Weights of a small GPT-style language model, trained from scratch on English Wikipedia.
Size: 14 layers, width 96, 4 heads of 32, MLP 384 squared ReLU, vocabulary 1024, 1.92M parameters.
Training: 104M tokens, 6336 steps.
Each number is 500 + 50 x the weight over the matrix's rms, rounded and kept within 0 to 999. Layers, rows and columns count from 0. Numbers have three digits each.

# layer 7 attention query, 128x96, rms 0.153, rows 0-67, columns 0-95
489516590557521473479507418477583435463384504422405535484534433593461466545548487465506471407520407502413492538448486520548594509524478460515420604541454475517566424512567440545462509566518537493468513508559443518474480565548413510574529488560569462479491459534491458414419463538525470537
528472564497535462514461580524556502538494499575450475569495441545449481517469509435516462486548428496542422420547459469524451459524491464527457368478519490499483458428430451484472436471484478493522540495493573524488478455488463470388381536426436475499624395497521558413505567472439560540
462498463510562418584557548494502445504504551534520480559558438496430467541523488420538524507500469488530450449461468437486410527547522462557509496462505486475495495507504508434586440447499559508499541505513542525560490548562516488543476571433477482562590463457489494568457525484489578477
495434472459397450507449526512480416554682535510481481503471505474462526455535514449535501536487620584565487507502483441549553494511445414498540513468630456519492501434445577463445478527502475483517568549414564499486525366440479514443423535486413532522526594446520513542558489517531516488
603500566548556530526545508453494547406406521437490525508534525516503512511510549547478481445538502435493535539429519596446498483537516575493491531502454521531488586531535529570511446490445490540535499545514459564497536511498569457554569506492560527564523492541516541446513437517505513469
479422471497472436596488542506559487495481515576470473544458473471439400546517482474470560436418504510510518503520504495474431519414474427478519485497489468476532399499477515474560431482511529567524590507493544479532519497472507445457515513517499522542534476501519504494447470458490530505
508500556547550599490513475514538529477464475434502574436518583530562520531465541564438500442574548402545577430475536522471463460549496559444424529503437497497500542487553506525466478480517503497529494481474475488441523512465519481483605474556569533442480483501493524489530480510539417438
468586580487525542466471454557493532399428502584492597493527458530435509494482520512474488401522474490543524538486560412523493498455525527521525535460426533560554474445480500496488539546517487515550478526561543501515492470487487547480469578510581502521518474518497499446504441471440485535
547528485479504546497519498540510548434443491514477507423466470450477499485510479505463522488477457488475419577477549573536523481473514476419476635498487473473490520499505509563519497512471499503500423514497467526446484499542518500525528536549565495551488499512444416513546479495511494449
487468490464521463551496496430549489558572503521497482585532430454374467580516500486506628502371502523481510487588454515469473511453440446544531475503547484473463481470460541460540462468451552530482554474510582463492480480510543435470470500461456521519472488572495522517530510501538535556
572416476580471400601473495558514520479492542560486497506468536487578456492531512535521476557418579491474540419552515561457498495503472512578457501471555513414472469531492513537486416398523572577517531470540485504504544531589506565471432521462421511571502569457564492569524539527572614448
538509514510580531534608492506513540425474511485393592465479583437568538497414534490478500433497546441532461569491495550526492442524437462402462564446478489452530528421604492585409508519445497534496471523513459510550573432489570499469498525628580489527484494493463384515569463418444438454
448511516482526495503470417432480522423501498513510553513536546448506552544448490500411580461437531494586559505495569576445314379511452520521507511521529496513474592459533510542470492505510524596562514485520444488480506491585577414453477457526554504539492531478470490517489535495529441416
391572475477580455563499600466469496487531451528490421427441541472400515506550483467534522599515494573527480508527545484464449480564459460496561492509537472460468457534395554557519429492539522492480560452527469538492531595544462439529506496447436497517491530461487531491483484508468513559
469423560606547539458504454456567488434453540455467537545496513522448492452443465512467497472490561494424553541493523523478510523522609658506546533530414523476488487470590485516479514518449477426518463480570486537523530623480399490440554437461445485463544536549422481461450495544604529481
469507481515512464494447507452512421568585462474518500556529573544476520595499476521498509532487489514453486521464450529512579471573546522528538496453487554539505477547489492511488561507563546497436485523538476552517483556555472593600556557449419483502534486494489508547473580462472510545
465566467548536607440519538523405479552415507448553489507477515533558529540471478425476491516515470468463513495434546519552552431571571494434524512473516541476525510490552578474519495564500540423486424497555416463466451564579491533559488457474503561470406464477460468522523527489464433516
478481461596399520508520421492556466446364562470565425499541519587546503550568555520431498561461459483613560491519539494550487544509652534457379575490478424503572453458557465515517512470536488529540520420532508422495469627577436443452513563488470462410570484461472468517588540485531515447
528455533563575513526492509471574504438442502491468552442430518542501412455423508488450425502520465397497446535458463463482426535446654567491489556535518469532574526495581531540469593497484531480478449518576533466484449473510452491467546491550507501386497532546430388518420453433496426528
519418629522570525499525462519502519442438569454498581602535465505536554511524521513438450518522545499497470520450600519503466504566581507414433458499429481557578471541534483496472472561492524494516466514570475560481520586460476486518543529487489494542612447536487504411557510492476581494
536442535462594533457511581422504540510573446451483529465533580421521503523466510503437575448487505464507517449561477571513432578542539551466581498486468494445477489446448466495478376552436511434458457525524506522540544568444485388519449512528488478465562405559402570484519435575564556474
571602463475447504423517477530422522460552447417511450475558594432520469586485504547556526421557527437524409569483495439395437606415472406455542430542512428431476579536518510406522564544513387518459500471356477506428464424493461480542482503478531479468443563477589427528543522520528508469
465584458423413450381496521527490499532517427563513524391502468477549541478494491448496604476459546474453535550401423448421561434453493512554543552502505509531566632473496531515409531470588484431561462379563524524483596428476436610490419445550420567590509497456477467450434583529461625498
342580411508429453491496474427464451492460380455539447470530477463515483537486520478537519449543616598560474494539449558488520524531555445450532509412532507582443632415592608526455492558504546586521473472486552468465515431383586536479447448543448478557423456488441562629581507506430387449
560494502528518568511544559476591496474487508576388632568420503541493429444535496407461520440488544521550455569437563494543386412477657489494552572411593362485486447432518440487555509517607560530471519492508456482496478577553516440445499510542446440476567378520486471441526573568495474568
466524541561488573461586495434488430493459526512469527509447476519351533485529455578550471463472474518490559471526531489520429552549507568509487572450518498443547459527456438486516479519550491498462535573484552383486466556487443476587524414494582515516476489574514503441484565457540459498
524411530400475528452513481435500511421522448426402497488525445429426521449491488544500588575485452464556435419528495506545616423556498466430450499546549500502441447485501526540521504580498459470470495494471460360587485447532517604600551494577432488475409450487518517545493531515543513492
512546514557526526568427516587510545518485442513545488540495501498421429587490470475502477536486577465570510567491615478529538469545523521471439467495478655506371494473494557523552584488467470412513438515464425386454523515551552521520505470534498580531460516536486480467455486456485514497
395451439557542548442561511579457508503602436475579490500510452532423429461551405433449454500586492500336466477423454403535493519506545581454507457448659552555503537479504356547585466455510467446546469440408441441552493522612468592453570402531462550492515511548550524483558394521453501537
516466545478520587515524471520526516529425482486466494533436480439513511387463456420499538507520521508481489493475418447573456453392524483535515555537647428474431541485464541582491490497449439477513527591438445348505546518512503453424423533498524587427530516539497599448473469560555528516
439461549520429566604425475542558573469507480564539453457564427493528451572480564583637482573416512565487367548530531516434466448432473490526454534587477599388522465459439599517425585449407512437596472486477455478453526580539522520470388478501563496461526498372474475459573463598515453509
496472523515519488550541515438445484472504455486507489426474622460488556493490456523570410611533530624548529462411498519611476483439511470404476553453573504507448511541542482493437527458401467496497469447530393509545595468474477517491572495596547587518432521515505493417505383461564447435
520441568513519636549565469511505466483391490420474468671402536422506519520518599629431535568469487511635580487413491513577502509502425505512578513473470515508526429552418497541353537472466483472375514531448547530495494441547459462634484591479504487579469517551456526456475446466499420369
499425596554501547440477438506548444458474486493458472567538653532441514375511514555484374449568487553462512582459468547568465468479502512558552498526433560567440416507473517451492523469494556348473541546499549527410464488532390530489376432512578430523460506537561600473432458559552554462
477428506569533501402553511513509463531417394474484399495475604454488561414513535506522500487474444549529574547480473486556443423524436416570539504524464536522527491545437523413506518535464486492394608579415577501511467448538427490451398505460474476553401530513584569415465448440543538488
491609424507480496457469412535517479543557541475534473344534527570526567465465489479586514517499477469401491579547596468507525506445477502490470515492525496584504522523575492502538503488429474490589508503537495518441471473469512493406586454557528505440448532483524557542579470554570518534
503410482515495538404430444575533488576487490598532506419535566553519528397563484514534566470495461557562529519512462464535457458486488477505520456526504461475526523486547503441565464546492488575515540502475563461537506547541489519484437532501458483504463495421616515512486445467563546463
396592501471448538455469479476454530473481562485633480443425430491452476560479494453476495506493501451434421500491557477535555499491494543535471469453565525554534518473587442521439527486463390546531470481494464542460430466556553504411621530539504540425490566479466458496504440473552434505
454619505442501570574506431562505560464566649471458524453546478496547458557477462498511547543551513418554436463490493464480592557572581395486515456466551480526395479423566490494462521435536483495516471450532458570497548502441565532448612527552497516456519502513406484523566420536489477506
546495505574532498516512554479507553479454490418480494592504448513546498480457498556520504491423494534537528499509427534560489454516514485491498571488430527463467452481417530556538476552514518504466465489483502491476546467412523428502443525512476491601486462547523507570502548441495494500
489507436452493541483470470513514569473476512404520511513522454511578477502490472506505484527500435499481487550503510539455562584550583484455488493512549535496478508520512485582505520539488445467454501526479418524471545490479477429466535475549467498418527501516503466570561506420543460479
529487480571533461430484524493512502493466396489600465551515404449500537511501503555502525493444544556483532526494518505485378457444491549506491588486453508474585540550419485527611471484495481550513467553492495418482520495524523467578446534503503530571476524512567557499460537465433534509
460520578512524574404421496485394487420479532456539576474524405450480497486558435570431324506586615445409441468454542514520564530537505594525428541537532571561515477471447490430517459486508462467557382514550490408499436419516514526534445502498477583510506552558489542506479599489497335525
501489482572514479553446544486494501528522414493444487510464442484487510496487468441494474511450438538467507553492514415510440445447421505532535456577430467530574491533459463478575485486462631514477541592499542568480554462549551533517472506482538500478529531543542576448454487500523459498
477487595502459529480507591480464491506510437577454490502520555420406484401538541525520525447479555515501628403472466613533574531455417629516509505464459517508430429510396510428481446505482432463504476533478479473503510541557430522524452493452430554540551517465518531493438500507461534529
531580480561486579509449454517447521457467609543362476578527520483457466434564532513476420407529509463469624497583486402613563503546530508420464511527521557496396419512479473485546533540475424444539460526527530529491477576479449539474488450505527588482466493450410497472403468457571467470
564496499504582472497518487557524459578514555491457480415457600467530556466521551451585601472483577520540488473479558546508435515448433512504494463521531462429481482625539475431520379433458534507435508582494540555434526508504447562458462494515481448588444561396574474546550459604538525462
474502519529493530466462481493459519356461450414544472465474623569495510580505459460508499504520439435422510536492536427467452479489513460485499572475548494482549484527610455435416538464477476461449475451471516442485478435480536460391571570427528548481388566486429488546486483425505466562
522412507565481547563512478582408533433554463490633502454456460566474481642465459528503468449567470485461474520522473497431555538556607370602497415520513538533539569484478494549510583474508475520596378383434476462494512505456504501506469472559489507391368480533488483459532416423453483661
474467569459497592489497478515572517484503559461516566441516492537638486429479559505612517526546486487525479490467570530509422614516466494461488571430502430494546518497519583439450555497464514506606388433533531512480535470475487486510489526607474473504552505531545504511564428422530511533
479505643529551504503465474423525490497402571480466531505473499508497522547490538447515485496462455450461563468508525525548477517485535472527476505464477486493542512508579510508371569454449492418469432456579561462471494457467470479448458521504547562514405529482454500481557591412473516510
392550525427493458484435460416496478482447636596479476538515431461540510440492475516452425659512499498555468426482532520470548534463402489471487454520545456534515444504543502455443522582480512496494518507534490525484458450421561516517557568521465498523604492539474529536542602511506487372
613521599488466513462526543497547585401539506439509556539470465524519582433422508467517564392495488554532548490460614464567489598583537588477486546504401464483552541636491510445540453481461524383532471451564409567456457505494432545503498384505600604378505537477535504486596526425558440434
472575495494523530592458471575502567452533419492552454503536565510504507541470454540485506504511467484500356590580515519505567525434447424517487478502486492551448510584442468623512473483488434502486508505462491514479508397464490510514529455553436477439459552540510450471568462559457523579
558378524563480557523525516564477424447401423504554564573377482533543467505518528467414572420466428492534600586389561566593356462374448541531495588584268539455505472604395522472478494523404496410444511532579545594533535519525552347520465445446596498472509429577506401448397443470452426473
588433482569484588426462450512605442298462447511511503650429530538485536512564499563440546498384580586405517583367431542474429501513443589471587640461475479445494426565383587608480394554460494407537553454452450521507545484471547447530452509500582509559485430506498643442538553532524455555
579570526495539467458399413480460539418528494569564478450413492515536621562500406485477450525629526404410461562443408473501571516434525519439507506496473571540485543495532528501405587475514426525434515540582468483627492526561459521475462504546458610450489415518507505528451435476499454609
472540510531395531478417556492430515474447486487590604455426547445536566440509453532558484488521455466489511518527530538473557513469518565599470507462452443479564491552484509509457524451486553561482479573494540457430514499547575525453554549581471511565431504511563513625543466508495531518
409462535456529493406410592444395469437517508482425587366542468436481462422596496514480547413400451568448499483538410569474510549488417512497523549470574546380523502513558540556477451537422498556584455493582517582488464516421512588451537498525519408458453476528521419582479564548540471508
506489528507491497572464531509489533481505493467521579499340507455554497408458441515486540500477534571525584466432478525519477487479529517573516517560469514497513606485561493531469459494561500531524472525447581599456645490654542480478507459566502556438497476511433511451535492488428517513
468590456477503490577430467587503495417616492538522491399627346552551532506424478552452573537517480481495496589494504429538607512487562419518436427616541495488499644510439450552414526450511386527582462415610564501538427536504499536478492524448571553489487574484509580403477509534461531524
540370497498528477504476516449503438467504460542426510541457520504546600535499422431410393552542450544498588438490483461497454512485412576415477539570526547499498407477529596430486534492521566494485544659565494463538463512496581399462385441498496589525558512556498591453533550454536587518
477460420538540566561485473513575509553362540516560480485568333647471499508526406445574483522533478506484435477532458285457478511521505532455410532447455370559524545499581518404564472427502572594468545501569482397443417443516541541435402442472434399540426616507444459491592570452433441434
549418366487504417436539463565471466540651580457478455494469505499469466415544461538632434514504538521481579600520555479433474547494507532476582362511549444455587486553567461484463398565575454566439535496409498439477530451430504527463522526436480517444447494369512526435530433593477430469
549520491618399481492526517490553504447455567515509616572392382472535539376376555407496500456376439482587425381395457493476491556573635513489482488492391451563400481466477496447555487530420651568551486504575423380420449511382631467566426573558587498529570424410417501406454544529453420551
500415490489505489516475513534444578549500482628491491472537490522509489551441504501525411503624586535492442402525443551621568491508437443642541385458467538412494557560477466462488562498590437580448418441493560587606546528513409545438436550450501481507569540526563495557433398447491598504
528461507531582485482545481564523492587412467544540429559557594485447476526564445518590451539521580473471469529561458419581639549484448523582566457476502456501514463490476459487540552504522434545492534468493585413552413443551401530526505459442412519507440545650508481467459493476434503600
552478516477515555502483535569434455509500498519509456456573580490460492569495459486473499468504505488456583537453560526601524475441475514537495495546524482418518542537509414494395508483491389432523467409472510611517544521607444522379556495492486536543483495403552475561557492509559433491